Weights of a small transformer language model.
Architecture: RMSNorm before each block, rotary positions, no biases in attention or MLP, embeddings untied during training, normalized queries and keys, some layers without positions, some layers without attention, local attention windows, gated attention, capped logits.
Each number is 128 + 32 x the weight over its row's rms, rounded and kept within 0 to 255. Layers, rows and columns count from 0. The size above them is the row's rms in percent of the matrix's.

# layer 7 attention query, 384x384, rms 0.118, rows 337-372, columns 288-383
size [ 92  73  85  81  84  82  80  89  82  86  88  80  83  82  90  84  88  86  91  83  85  81  82  83  83  86  87  90  77  88  86  80  83  86  80  85]
[[112 111  80 105 131 191  92  82 144 150 156 146 133  99 113 128 148 101 146 134 185 164 125 121  97 156 115  75 102 128  56 125 101 130 115 126 102  78 171  79  96 165 151 170 126  98 171  86 103 135 153 150 112 141  18 164 123 124 120  98 157 116  66 158 100 138 134  85 111 107 164  66 112 151 156 174  72 131 115 155  96 143 110 193 207 147 146 175 170 178  88 130  80 145 231  92]
 [120 113 159  77 114 117  84 154 145  64 177 109 170 113 187  88 142 101 127 129 193 173 141  98 152 176 132  87  98 173 139 147 118  82 145 137 154 113 200 107 120 120  83  47 114 145  86 121 132 120  93 148  88  83  62 156 132 109 151 185 121 159  98 108  72 118 101 197 130  65  96 101 117 111 155 129 133 124 168 137 114 101  65  69 154 151  97 145 144 119 145 154  74 158 125  86]
 [143  67 112  63 133 137  72 133 169 123 168 121 119  70 118 101 111 122 140  94 152 146 123 109 160 132 109 133  82 151 134 130  90 160 125 121 122 111 179 134 103 176 167 169 127 169 142  82  54  66  86 185 115 167   0 148  95 129  76 142 100 133 143 140  95 114 135 135 128  99 168 121 111 126 135  52  95 115 140 102 115 127  87 134 165 167 163 181 122 101 129 154  76 114 204  73]
 [126 100 133 109 119 151  87 131 138 141 100 101 128 123 108 130 174 104 121 150 153 137 145 149 191 196  67 131  79 118 138 107 128 175 159 110 111  97 144 124 117 154 150 179 111 138 159 115 157  94 165 143 131 124   2 131  72 152 125  64 133 105  88 112  85 107 149 125 155 116 122 127  50 140  99 152  72 120 199 179 106 108 108 167 154 148  99 148 150  72 142 153  58  87 180  90]
 [125 111 125 153  91  74  51 125 127 125 118 120 166 113  75 145 128  73 167  97 145 150 141  91 136 103 139  78  84 151 151 102 141 118 141 103 173 153 121  93 147  99 120 170 158 138 150 170 174 156 150 117 139 161 182 161 190  97 160 151 137 154 159 132 145 155  86  96 136 145 129  99 172 116 109 142 144 104 131 168 130 115 178 111  99  95 164 151  89 180  89  88 147 108 114 165]
 [ 90 119 113  73 148 139  89 124 162 116 127 142 172 103 106 151 120 146 105 109 181 144 137 109  90 101 123 105  80 187  95 104 122 151 149 125 113 139  83 113 113 154 165 124 147 141 190 122 135 118 141 136  94 167  37 121  85 170 120 128 121 203 100 182 152 156 172 142 144  91 135 138 119 139 120 103 113 147 154 127 108 133  82 187 146 165 105 103 161 154 115 132 109 104 140  92]
 [131 122  67 164 131  54 204 123 111 117 108  95 131  85 145 113  77 141 147 160 112 106 122 104  85 105 160 155 153 185 146 179 108 157 121 125 165 161  99 102 136 111 125 136 131 143  65 178 135 178 115 111 192  74 252 112 152 132 157 134  92 118 135 177 145 116 147 120 122 126 134 140 173  76 161 134 168 103 115 138  79 127 134 128  96  98 132 116 116 130 121 141 164 150 120 130]
 [144 165 110  73 197  69 107 163 127 113 136  95 143 135 138 165 132  59 105 160 166 173  91 144 135 153 113 110 126 111 122  83  75 177 140 205 119 137 137 127 157 119 110 138 149  92  96 117 113 146 160 130 160 117  98 128 194 114 136 135 113 111 151  94 130 140 128 114  59 167 151 136 134 146 138 129 114 144  98 135 118 145 117 147 134 136  63 136 108 125  96 184 171 141 180 153]
 [130 120 159 148 186 156 114 189 157 155 162 106 168 183 204 113  93 129 162 108 149 138  95  85 136 102 109 140  65 179  77 119 123 172 137 129 138 110 153 102  91 163 151 131 147 119 233 159 170  89 112 141 113  80 139 120 132 160 101 181 170 198 153 134 172 121 145 102 121 161 147 121  62 121 159 115  85 118 148 129 103 174 146  59 159 137 159  99 188 151 143 103 157 197  72 124]
 [ 96  78 150 106 157 167 116  99  94 130  88 124   0 121 186 141 116 164 137  57 141 128  84  92 114  79  95 141  91 143  54 128 149 117 134  78 157 166 107 132 174 179 123 132 126 167 143 123 105  79 111 125 147 120 103 153 148 119 123 115 125 164 170 142 123 168 137 143 143 109 130 138 122 140  65 147 110 125  73 134 144 118  69 115 166  97 112 130 158 139 129  86 109 139  84 134]
 [136 116 123 126 107 100 112 118 140  99 129 116 104 151 114 161 145 118 115  87 154 136  74 109 167  92  74 132 143 102 150 121 148 107 146  84 138  95  96 145 205 130 148  94 106 130 114 127 143  83 132 103  58 173 154 131 114 155 170 127 129  94  75  71 146 105  91 157 145 112  64 114  85 143 123  69 110 170  70 122 111 156  77  96 161 138 149 118 147  82 185 121  93  53 103 116]
 [121 136 134 118 130 101 168 192  88 142  86  71 110 167 184 156 122  96 149  96 149 102  82 149 153  86 177 113 121 135 131 132 152  87 139 188 146 151 141 180 163 188 144  84  70 107 124 155 161  97 141  60 109  55 140  77  93 117 139 137 108 158 192 109 119 114  73 182 131 146 114  97 164 134  85 177 154 138  96 149 179 112 210  90 140  87 137 160 109  59 159 172 138  62 139  90]
 [135 182 133 107 108 128 133 141 131 154  98 146  64 129  92 178 184 100 102 128 137 135 119 145 176 116 185 148 143  93  83 125 136 120 109 181  70  56 108 148  63  97 150  80 141 137 122 191  52 184  96  72 159 136  64  85 148  91  65 147 126 127  93 146  76 105 158 148 117  96 129 150  93 145 137 141 129 169 158 142 143 108 134 139 107 108 156 149 119 126 127 142 150  98  61 168]
 [109 108 113 111 154 101 129 119 117 149 124 133 158 157  98  90 133 130 103 106  93 130 124 125 105 125  64 155 116 159 107 169 117 198 167 189 110 157 169 137 142 167  54 108 146 107 149 163 107  99 111 144 180 177 103 142 134  63  78 140 104  94 166 123 152 119 116 122 119  97 113 120 188 118  98 144 132 148 166  79 136  93 137 143 135 142  89 169 122 111 106 135 113 105 151  78]
 [172 105 110  73 126 129 134 157 127 145 109 164  89  79 136 210  89 131 174 150 134 155 109 135 178 139 162 100 170 131 108 128 134 138  78  57 153 127 112 182  98 124 126 158 191 164  86  89 129 173 112 157 158  83 145 136 136 103 171 131 183 134 105 164  81 173 130 124 130 210 168 119  97 172 138 107 198 125 108 168 106 101 117  85 182 117 160 127 161 116 146 108 165 162 175 156]
 [ 75 168 122 146 184 105 180 136 128 142  92 121 148 130 124 120 100 181  97 101 137 134 166  96 120 133 111  90  96 117 151 158 141 118 112 144 177 112 206 175 113  93 129 146 140  88 124 156 118 160 111 114 133  56 149  88 101 106 101 115 105 101 102  80 135  77  58 113  77 137 148 118  90 164  89 136 162 123 132  82 134  74 117 136 163 157 151 140  95  99 147 162 153  86 171 126]
 [138  90  82 159 147 112 156 155  93 137 123 150 149  90 117 191 138 142 135 121 136 174 133 122 131 101 136 158  98 130 116 195 101 101 172  93 123 112  97 181 108 154  71 131 130 179  76 173 118 174 103 146 100  95 146 139 108 148 140 117  95 173 119 163 128 147 110 144 152 127 153  80 101 122 108 109 117 138 134 115 140 109 120 100 124 151 130 112 154 154 156 111  92  66 198 158]
 [108  78 149 120  85 156  98 120 126 117 122  85 191 154 129  93 145 151 108 131 123 148 103 117 139 100 144 109 123 152  91  96 152  89 142 108  97 135 130  61 107 129  70 143 125 142  81 123 161 121 130 102 140 103 103 108 153 133 148  85 157 118  65 157 125 127  81 126 125 159 137 141 192 101  95 119  99 122 160 125 112  64 157 110 144 123 100 107 129 115  96 159 127 132 148 102]
 [111 157  81 110 132  65 110 128 145  91  90  73 133 133  64 130 154 132 112 114 160 185 120 160 176 156 143 115 157  99 111 123 100 126 176  93 109 116  92 169 110 131  97 146 144 145 139  83 162 136  81 153 165 191 170  88 102 141 169 121  85 110 189 109 120 173 101 132 137 114 215 120 136 109 172 171 101 101 102  83  39 165 100 147  88 153  96 187 106  58 143 149 170 132 184 127]
 [107 139 167 105 123 124 142 103 138  98 128 113 155 177  85  89  54 113 138 102 142 120 145  78  86 181 119 147  79 120 161  72 101 154 193 114 126 124 158 167 145 196 101 115 131 120 132 119  87  85 173 121 124  51 115 183 186 115 122  84 150 108 153 113 118 105 199 147 125  59 170  93 126  85 133  76 145  70 101  90 124 182 130 122  85 157  93 138 107 127  79 142 134 126 168 131]
 [113 178 145 121 104 110 138 149  80  85 115 159 227 170 134 161  95 137 193 103 176 171 126 160 103 105 116 161  99 110  82 195 150  94 202  95 147 148  64 138 115  96 130 150 195  65 131 121 141 111 134 161 145 178 151 105 134  69 102  84 128 153 141 121 169 114 135 105 178  90 135 116 142 177 104 150 128  86  84 136 136 121 137 147 114 151 186 131 147 111  84 129 100 138 134 168]
 [166 139 175 108 197 141 103  72 135 139 137 145 101 212  91 112 191 137  67 170 109 120 149 114 105 157  72 117 185 175 130 121 108 158 131  99 162 159 204 171 105 120 109 110 170 183 132 161 162 108 180 160 118 126 116  98 153  88 117  84 101  87  64 184  83  94 120 157 142  74  99 121 190 114 151 175  88 126 153 103  88 167 142 130 113 103 147 110 189 117 121 136 107 154 159 143]
 [126 153 123  92 127  84  95 113 171  83  59 174 155 127 166 155 215 101 107 115 131 201  97 147  90 116 103 105 145 111 167 116 133 129 190 123 116 122  85 145 124 162 143 100  87 114 168 100 178 152 126  95  94 159 159 122 113 154  94  98 164 198  59 110 126 215 153  78 140 148 134 170 173 150 123 169 117  92  66 150 158 156 187 111 133 106 137  93 116 193  91  87 123 177 140 130]
 [133 122 151 150 109 132 113 135 117 144 138 123 152 128 155 137 155 151 136 129  79 102 118 164 129  91  78 101 120 185 127 139 106 110 132 135 151 168 164 111 105 172  97 124 120 231 171 118 152  95 160 140  79 123 186 130  77 124 129 121 158 104 145  90 138 140 135 160 120 140 124 104 139 181 128 139  92 142 116 137 158  89 135 158 109 118 206 111 161 104  93 120 170 207 151  95]
 [ 91 159  85 114 100 198 143  99 135  87 162 127 169 148 136  63 156 104 154 129  99 182 146 136  96 120 116  86  75 110 143 118  57 130 170 125 145 128 144 181 115 125  83 104 161 131  95 159  84 123  90 207  89  88  90 131 161 106  51 152 105 127  87  69 144 149 140 159  87 108 111 196 138 105 190 153 168  66 126  92 119 144 123 166 127 177 138 119  79 128 111 122 183  86 114 106]
 [103  95 128 175 120 109 150 111 116 122 178 124 125 114  77 129 111 141 143 119 140 102 106  89 221 119  97 120  71 139 119 122 104  99  93 155 112 117  98 136 163  95  75 122  81 179 106 144 161 190  84 198 161 143 102 114 154 147 100 132 144 153 112 149  80 134 135 169 116 187 181 143 121 117 139 122 118 159  94  81 175 152 136 130  88 100 129 147 105 166 118 124 119 142 180 158]
 [136 102 134 100 140  88 119  94  78 136 137 145 122 170 107 128  72 162  98 103 162 133 126 114  75  90 209 144 139 111 115  85 142 109 163 154 124 132  87  93 179 108 103 143  82 134 107 122 134 120 191 106  94 146 120 118 148 117 117 114 150 123 173 123 142 123 140 131 120 102 141 121 130  92  99 116 119 109 127 120 103 110 103 155 150 142  91 202 136 150 163 196  81 141  72  70]
 [180 188 131 150  89 106 156 125  78  70 170  86 183 126 165 107 149 106 187  68 180 148 145 164 124 164  90 174  74  91 133 137 171 135 179 141 117 126 172 113 102 107  44 125 146  90  78  63 181 148 121 130 147 111 137 113 127 154 119 117  68 138  94  96 137  76  61 121 147 145 104 114 151 169 100 152 183 118  98 148 131 115 153 101 122 110 143 144 120  81 153 140 152 144 171 105]
 [128 149 138 151 115  79 127 133  74 119 110  86 110  98 140 118 122 117 110  67 101 170 141 175 102 197 157 100 135  71 192  79 150 134  94 162 123 123 104 140 122 141 155 156 167 130 120 133 149  96 109  98 139  85 135 119 196 159 145 164 141 186 133 137 110 129 123 111 128 127  84 133 157  81 106  86 135 127 134  92 190 171 146  65 135 101 151  65 121 157 162 109 111  89 125 151]
 [ 57 130 207 149 148 112  87 137 174 155 107 147  88 153 143 119 114 110 171 135  81 190 121 120 110 171 170 188 134 105 115 111 135 183 126 137 106 174 114  85 142 135 108  93 112 135 147 126 188 178 131 136 167  98 131 122 113 143 161 128 163 105 116 118 131  60 180 145  89 146 127  74 136 119  78 116 136 116 131  96 179 128 126 175 141 148 118  79  99 103 130 139 121 147 139 116]
 [127 132 104 113 131 109  80  73 147 150 143 101 170  86 146 171  98 149 168  89 115 123 145 117 104 128 129 139  90 101 126 156 117  95  99 157 163 119  99 139 103 175 109 172  96 123 140 124 157 173 172 118  98  97 124 132 138 198 100  55 125 158 105 161 167 161 150 129 135  95 156 148 159 176 101 124 119  92 163 141 124 122  64 103  92 136 126  84 113  91 169 134  88 160 127 121]
 [ 91 147 105 122 131 127 102 126 111 141  68 142 167  72  87 128 111 128 116 166 109 167 153 106 170 130 115 122 116 131 194 148 133 155 195 140  67 143 136 139  86 101 126 151 108 101 122 166 170  92  96 130 131 167  93 105 123 116 127 119 105  96 137 134 181 130 112 123 120  90  51 110 155 150  91  92  99 119  64 124 139 129  88 101 112  92 126 168  93 124  47 112 110 120 113 169]
 [118 119 124  80 150 137 129 131 126 131  69 161 172 145 109 103 109 142 171 156 172 114 110 134  94  95 100 178 132 150 109 147 185 107  61 119 103 123 132  88 138 119 139  89 105  99 217 112 141 111 137 212 128 141 132 119 124  83  92 161 156  68  99  98 149 122 225  25 115 181 144 127 140 174 130 115  77 136 143 156 163 186 126 132  99 168  99  90 120 113  66 119 123 121 143 151]
 [ 98 122 171 133 167 127 154 160 149 147 136  77 127 151 160 147 105 115  71 116  86 146 167 113 181 153 121 155 116  69 117 119  94 156 153 138 108 150 135 141 124 134 121 127 164  94 176  98 157  80 130 150  96 141 113 115 158 105 111 103 139 115 153 126 151 101 131 169 118  92 182 152 113 155 119  88 134 113 104 131 116 176  68 160 148 156 137 144 158  90 106 174 148 166  89 133]
 [138  86  64 121 128 204 100 162  75  99 158 140 111 132 155 126 137 117 117 176 102 134 141 156  93  80 155  88 155 135 167  53 140 136 118 142  99 124  79  74 159 130  49 113 111 165  79  75 162 124 122 156 116 141 161 120 100 158 159 109 151 119 125 106 137 144 124 113  82 152 109 184  99 171 144 139 126 111 114 150 167 155 182 173 157 137 157 150 106 150 158 172  86  98  96 126]
 [119 123 138 139 149  77 169 145 112 164 120 124  84 130 135 149 103 145  69 114 119 181 169 103  94 115 151  78 114  99 161 117 113 189 148 141 134  94 132 142 104 106 125 117 129  94 117 137 222 147 109 127 196 136  85 115 183 157  91 128 141  99 123 149 183 106 114 133 144 114 128 132 211  76 151 159 115  86 105 158 105  70 144 150 140 119  64 114  89  87 132 132 106 121 120 165]]
# layer 7 attention key, 384x384, rms 0.118, rows 337-372, columns 288-383
size [ 82  73  77  88  83  86  86  85  84  84  86  79  83  85  86  79  83  85  87  79  81  83  79  79  81  81  83  80  82  83  82  84  81  85  80  84]
[[ 96 101 116 113  86 162 173 141 146 104 119  99 123 120  49 160 177 112 149 149 173 135 113 155 137 189  82 160 132 125 213 122 154 199  94  97 151 123 182 148 103  94 127  93 161 117 123 185  77 176 116 133  88 153  12 146  76 115 106 141 132 110 157 120 126 179 135 118  82 108 135  60 139 116 137  99 140 125  65 157 130 168 135 124 160 138 152  74 122  80 162 166 127 142 122 154]
 [111 169 169 124 169  92 101 110 152 150 131 196 109  97 114  85 147 117 134 179 146 154 159 138 144 103 124 125 122 198 157  67 107 154 127  65 159 111 117  92 202 134 174 149  92 161 103 177 100 126 134 113  85 134 148  79 138 109 114 153 156 121 143 109 103 158 142 229 119 117 137  88 148 129  88  82 201 102 109  70 114 128 130 122 124 122 169 136 154 103 138 200 178 108  97 173]
 [120 194  87 103 140 116 169 155 129 145 115 156 128 135 190 129 129  79 153 189 123 154 113 133  93 161  92 167 164 149  61 137 108 102 139 103 139  89 141 145 121 126  90 143 169 140 200 120 153  77 171 120 131 162   0 184  73  81 127 176 159 104 126 133  88 171 128 114 136  90 107  98  67 161  79  83 155 123 164 140 145 138 141 158 149  92 153 152 205 130 100 139 111 135 182 140]
 [121 150  66  75 122 127 125 169  80  89 115 123 114 123 109 119 124 119 123 102 113 132 147 215 172 130 124 149 121 113 104 118 139 175 146 171 105 164 152  80 129  94  96 135 148 142 124 143 107  94 109  83  93 113   0 158  83 116 142 170 156  97 159 150 118 167 105 136 101 143 164 114 104 130 160 131 150 121 130 165 119 138 135 161 125 154 124  88 166 107 110 170  71 121 160 160]
 [ 84 127 132 139 206 118 118  93  87 138 134  89 132 176 121  87  95 147  89 213 142 142 141 129 119 150 153 146 108 153 139 107 136 130 155 127  87 165 128 117 120  83 114 108 103 137  77 111 131  78 129  92 126 142 240 107 115 163 174 166 115 151 167  80 132 146 145 116 148 111 146 135 201 161  98 156 173 124 113  85 144  84 143 140 101 122 181  94 131  86 128 115  95 138  41 128]
 [162 134 117 144 120 164 123 164 161 115 117 101 159 138 154 158 163 153 180 192 113 133  83 197 146 185 117 103 151  61 113  99 110 160 143 135 113 128 221 120 166 125 130 171 133 121 202  91 142 121 104 116 128 220   0 128 150 140 104 123 165 128 138 183 134 104 136 139 141 129 119 132 117 141 123 130  99 169 117 126 151 166 115 131  97 155 152 116 169  94 126 111 125 147 174 146]
 [146 136 159  84 139 105 151 122 131 152 160 116 159 142 106 104 137 103 171 126 115 129 163 120 146 120 121 126 119 106 148 147 111  88 188 137 121  55 131 187 153  96  93 149  88 156 154 135 131 171 155 129 174  62 255 140 151 145 113 140 122 116  94 114 144 127 113 139 137 138  99 101 186 114 131  70 139 139 137 117 166 133 171  99 128  89 103 169 145 156 157  86 169 114 193 118]
 [144 148 160 150  36 136 113 103 136 149 116 125  86 126 167 142 118 178 161  75 156 155 149 174  87 126 172 108  77 150 136 149 138 160 108  67 137 173 145  70  74 142 112 106 137 137 131  73 129  69 129  96 122 199  32 166  83 143 123  58 158 134 121 130 162 131 167 162 113 145 149 142  52 110 163 152 138 128 206 152 154 158 137 146 139  94 153 113 123  77 164 118 116 138 137 111]
 [118 163 131 134 145 129 116 145  75  95 102 138 128 138  92 139 184 122 144 130 155 117 115 114 144 176 112 139 173 128 168 176 159  77 125 121  78 101  95 130 120 137 124 169  93 168 144 140  82  55 110 159 145 217 118 113 152 164 136 122 132  82 172 110 108 175 157 143 172  82 122 198 187 113 105 134 110 128 155 116 168 149  99 125  99 110 114 208 141 121 114 122 205 110 140 144]
 [169 106 101 167 106 163 166 114 142 149 162  68 116 125 130 106 138 125 204 168  91  65 121 139 134 119 141 132 125 131 115 117 105  68 100 134 189 187 124 164 107 130 116 142  96  77 150 142 164 151 139 155 117 168 117 114 143  81 110 138 141 198 103 171 115 115 216  78 163 214 147 154 136 106 115  94 128 107 138 140 111 142 163 173 150  92 168 127 150 133  74 141 129 126  97 142]
 [ 82 120 118 104 171 124 136 166  77  92 129 104 147 120 134 159 103 162 141 227  91 132 134 112 144 134 136 149 141 136 112  87 117 143 149 152  73 160 171 115 107 168 113 142  95 168 134 139 178 101 142 160  79  75 111 124  81  90  73 132 175 134 130 157 121 143 153  46 120 115 124 156  93 142 107 160 154  95 159 124 146 105 150 163  84 101 160 141 115 122  76 117 173 121 149  36]
 [166 123 168 134  59 185 148 111  67 147 160 144 118 111 140 152 136 112 136 157 141  99 118  74 109 104  98 110 134  86  98 134 108 141  72 112 124  93 128 109  45 125 155  68  79 171 204 112 120  72 140 222 132  73 137  96 112 170 111  74 109  69 110 152 119  76 141 123 150 146  96 161 141  71 130 118 115 137 158  94  86 108 110 142  85 173 116 125 146 146 164 165  94 172  57 150]
 [158 118 142 145 175 134 156 165 149 124 101 133 109 155  82  61 168 122 109 136 108 154 113 151 132 151 133 101 123 103 177 123 113 171 165 177 128 185 135 156 162 152 138 154 134 107 228 120 168 137 181 120 117 101 159  90  49 140 100 133 153 140 139  81 133 173  92  94  96 128 156  76 171 130 137 116 155 102 123 194  99 150  93 104 113 150 132 139  92  46 234 103 152 128 119  43]
 [133 164  99 121 108 159 169 122 133  85 117 107 148 111 191 127 137 141 154 110 119  66 162 129  96  85 209 127  98  71  83 141 127 121 107  92  74  98 143 102  31 137  93 115 151 184 126  98 122 135 199 145 187 132 137 126  90 166  86 134 156 143 135 147  64 152 151 155 163 134 154 173 104 144 123  57 104 144  95 238 114 187  93  95 143 102 141 153  73 114 105 116  63 173  82 170]
 [134 163 163 140  89  81 106  93 128  72 172  79 105 117 165 149 111 171 176  74 150 112 148 150  78 120 127 142  70 122 153 109 125 153  79 176 104 147 156 146 132  61 114  62 169  85 154 161 109 165 150 112  84 123 124 141 102 133 155  86 100 156 125 118 182 156 104 195 152 112 144 145 156 120 122  91 116 149 168 138 131 111 129 111 140 143 167  77 124 103  90 133 143 114  68 102]
 [196 142 174 156 118  81 115 138  62  74 127 125  98 222 134  78 176  99 135 180 153 195 106 129 140 121 130 211 134 155 145 121 109 147  93 104 167 126 107  82 114 168 160 116 174 149 144 123 185 127  99  86 107 159 117  62 134 126  77 175 176 114 148 106 141 154 118 167 108 154 110 148  76  93 174 132 144 161 156 103  89 130 104 130 110  95 152 124 115 116 166 118 100 108 143 125]
 [108 105 154 134 126 135 136 111 158  57 117  22  84 117 137 127 134 101 147 160 182 175 118 136 204 137 114 100 138 143 142 117 201  87 129 135  86 106 131 116 162 158 155 162 143 110  90  87 118 134 109  82  87 188 140 148 142 138 170 105 173 175 130  73  78 137 143 146 101 126 121 100 127 140 102 138 125 108  82 163 105 200  90 161 128 138 142 128 134  79 144 159 168 113 118 183]
 [101 126  99 113  81 128 127 140 105 148 107 106 134 180  98 144  82 147 121 106 104 144 180 102 116 111 121  93 124 108 153 132 101 152 148 129 137  99  56 115 117 135  92  98 107  86 159 138 109 152 165 143  69 210 185 151  86 140 181 163 133  98 136  56 129 151 108  71 175 135 126 119 116 154  75  76 154 116 146 113 192 162 106 141 117  79 153 146 100 139 157 136 114 152 118 138]
 [123 164 137  68 151 173 147 125 144 145 180 107  88 106 128 149 194  96 169 104 113 129 159  97 115  92 130 118 196 176 151 113 107 148 150 195 132 116 169 124  83 155 145 106  77 118 115 174 101 150 195  63 164  78 121 130 191 119  71 115 146  95 108 125 144 116 150 111 110  69  90 143 156 173 136 102 119 119 158 142 125 131 151 163 133 109  85 102 165 145 160  96 151 146  82 103]
 [ 84 138  93 151 136 133 184 137 164 133 132 170 139  46  79 104 126 117  95 137 133 170  98 115  69 114 127 148 129 115 168 169  29 140 115 136 115 157 135  20 115 149 169 183 142 124 141 165  79 161 112 135 105 168 105  90 147 122 129 151 133 116 145 123 113 101 114 130  82 126 138  93  93 117 118 175  93  89 138 146 124 175  98 158 154  97 147 112 163 119 132 164 119 175 120 110]
 [146 115 196 163 103 126 130 151 113 135 136 153 143  97 113 110 136 164  89 193  85 134  69 142 112 144 134 128  71  83 122  91 145 123 113 145 146  87 186 130 152 136 101 105  41 120 164 165 142 114 149 119 148  57  97 155 100 145 158 114 138  95  63 130  70 105 160 161 129 158 127 191 109 178 198 115 182 153  90 101  84 148 162  84 151 113 136  67 116 101  91 153 156 102 159  82]
 [129 192  82  84 125  83 130 175 125 141 154  92 157 116 136 122 137 157 152 118 131 117 118 191 113 153 148 175 173  72  82  93 136 168 126 107 129 149 177 127 111 163 110 123 118 116  79  82 155 185  88 116 144 121 151  83 112 105 115  89 131 131 164 174  36 125  79 118  55 153 109 138  95 109 108  90 144  85 110 124 161 109 170 176 138 173  71  74 114  87 132 134 135 126 113 148]
 [137  80 145 131  66 165 182 100 141 117  93 126 156 123 149 159 132 137 109  96 184 152  32  83 172  95 160 109  62 136 144 118  45 105 202  92 142 125 137 172 105 181 158 108 115 136 204 122  85  72 159 166 139 131 110 122  99 112 135 142  93  82 176 141 130  67  79 207 161 127 116 119 154 201 126 167 131 128  95 124 139 121 187 142 136 176 204  93 136 167 134 138 119 139 157 144]
 [ 93 162 167  97 149 106 153 101 167 102  82 156  99 219 157 117 117 170 134 124 141  94  99 125 101 121 116  85 122  75 118 141 184 157 150  81  91 106 102  96 201 116 140  47  91 180 145 118 185  91  70 122 132 131 184 157 169 117 140 125 102  95  89 127 119 119  67  78 126 129 115  78 146  69 139 133 164 156 125  88 163 221 136 153 137  99  88 112 136 103 124 120 106 135 189 166]
 [115 130 168 153  88 114 115 165  75 108 107 128 133 142 184 132 154  47 107 106 139 152 148 177  77 152  93 127 130 123 150 110  94 137 129 130  73 109 147  58 137  73 137  79 114 159 129 193 135 159  89  38 113 148 188 157 108 164  96 122  63 164 148 150 134  81 168 142 147  90 160 116  97 155 118 113 142 159 105 110 101  89  91 115 102 111 129 110 153 133  99 167 129 158 146 166]
 [ 99 166 150  76  99  91  99 146 149 105 124 116 112  89 156 162 116 123 159 128 108 111  95 137 135 130 137 127 133 144 176  93  78  89  86 112 135 140 172 183  65 129 120 142 158 106 113 147 117  74 114 150  96 157 149 143 150 117 122 144  89  67 117  99  88 197 102 109 173 107  87 156  97 151 130  89 128  91  80 136 127  70 162  97  88 153 115  73  93 106 140  37  87 177 127  96]
 [118 183 106 121 158 156 173 175 173 129 109 104 103 110  91 142 129 123 154 131 108 199 126  84 198  73  80 168 113 162 174 165 131 108 148 101  89 139 107 106 103 156 186 153 176 112 128 106 168 135  99 167 117 106 150 134  83 166 153 219 151  84 119 133 151 107  54 102 134 105  51 100 156 130 142 140 151 111 115 137 198 133 180 147 129 121 135 109 125  87 110 151 165 133 181  43]
 [ 78  95 159 202  94 128 106 142 144 169 100 129 179 128  72 151  65 157 142 152 141 131 152 106 176 136  59  84 111 124 152 149  78 193  48 203 130 161  64 156 102  96 101 174 129 175 123 138 155 172 190 168 125 189 191 151  62 132 185 117 133  95 125  89 122  81 126  96 117 118 115 128 136  79 143  86 146  89 125 149 105  98  67 116 139  92  99 201 106 130 113 117 112  42  84 106]
 [174 104 120 138  79 178 145  75 137  94 133 103 185  90 147 119  97 135 112 143  94  87  95 118 121 108  67  75 107 145 124 133 157 157  91  99 138 110 176 139  96 153 148 108 112 131  71  87 112 137 164  88 161 146  66 165 119 145 134  91 120 108 134 139 140 172 158 193 102 179  83 171 116 130 177 138 113 159 168 137  94  91  84 166 144 143 114 189 130 130  91 114 102 133  51 138]
 [141 120  73 183 155 184 112 120  86 122  80 141 166 172 115  40 155 179 161 144 102 100 161  85 143  64 136  81  97 154 140 160 121  96 138 104 150 149 118  92 137  89  82 161 131 114 160 194 132 128 111 116  94  97 113 141 150 154 165 120 169 183  75 131 148 171  90 157 151 116 132 162  89 187 103 141 110 136 126 159 118 108 139 140  85  57 150 112 140 127  99 143  77 106 137  71]
 [136 127 198 125 179 165 156 143 109  78 116 131 126 103  92 127  98 129 126 163 106 154 136 127 131  95 144 181 131 102 150 122 103 123 132 100  67 164  77 128 147 151 149 124 142 180 184  80  65 157 111 179 114 132  91 145 108  88 157 120 109 122 150 128 175 110 164 126 125 131 133  66  96 109 107 167 177 125 123 115 132 145 148 126 146 128 100 180 151 208  57 164 166 130  93 103]
 [166 115 137 156 162  80 192 115 149  74 134 121 126 108 108 127 157 104 138 116 133 147  96 115 119  97 148 169 171 133 141 113 148  99  91 124 170  85 165  84 114 141  80 130  84 126 141 174 195 159 120 111  86 154 114 110  90 113 116 139 138 112 126 142 114  93 145 132 139 148 164 213 147 137  88 173 148 197 123 150  69 116 171 136 190 122 137 123 134 114 181 122 123 101 172 118]
 [ 89 138 105 131 126  93 144 169 111 174 106 174 102 136 152 115 166 130 175 177  99 136  89 117 118  95 133  23 132  75 156 149  96 165 138 150  97  86  93 196 100 153 120 135 166  74  84 109  87 150 109 131 130 127  98 171 118 134 130 140 192 145 173 147  82 166  94 205 120 168 158 104 147 147 194 158 167  81 131 161  66 131 143 123 125 117 123 120  77 150  99 134 152 197 115  84]
 [151 137 125 161 139 155 137 148 100 116 123 158 120 129  99  73 122 122 168 123 162  89 188 144 102 150 102 147 102 190 161 119 159 155 121 176 160 163 147  96  88  63 136  89 173  46  96 120 125 175  81 101 197  95 107 117 148 111 112 179  88 130 106 158  89 151 166 118 153 113 113 145 163 119 110 156 125 179 145 105  91  79 179 163  83 113 143 170 118 149 125 132 136  99 129  49]
 [108  95 176 100 139  74  72  82 133 107 133  83 130 153 173  86 169 142 147 159 135 120 121 118 104 155  85 135 132 140  75 115 133 131 180 157 113 130  80 101 118 221 139 150 160 139 128 135 143 101 144  90 136 105 133 149 131 131 125 143  60 136 103 157 143 122 142 166 201 123 130 135 137 103 168 117 149 120 142 129  85  87  90 128 156 161 192 102 141 185  76 154 143 143 196 131]
 [183 130  81 111 145 203 101 113 147 117 143  69  95 148 116  84 128 125 149 109 102 124 113 134 160 129 174 152 166 173 101  79 160  89 182 120 128  96 154 114  77 154 149 117 171 104 154 143 104 108 136 161 143 138 145 175  95  63 100 136 194 110 239  88 113 145 142 127  94 134 123 157 118 120  80 118 152 131 114 129 135 115 156 118  89 212 120 125 154 116 106 197 136 140 128 146]]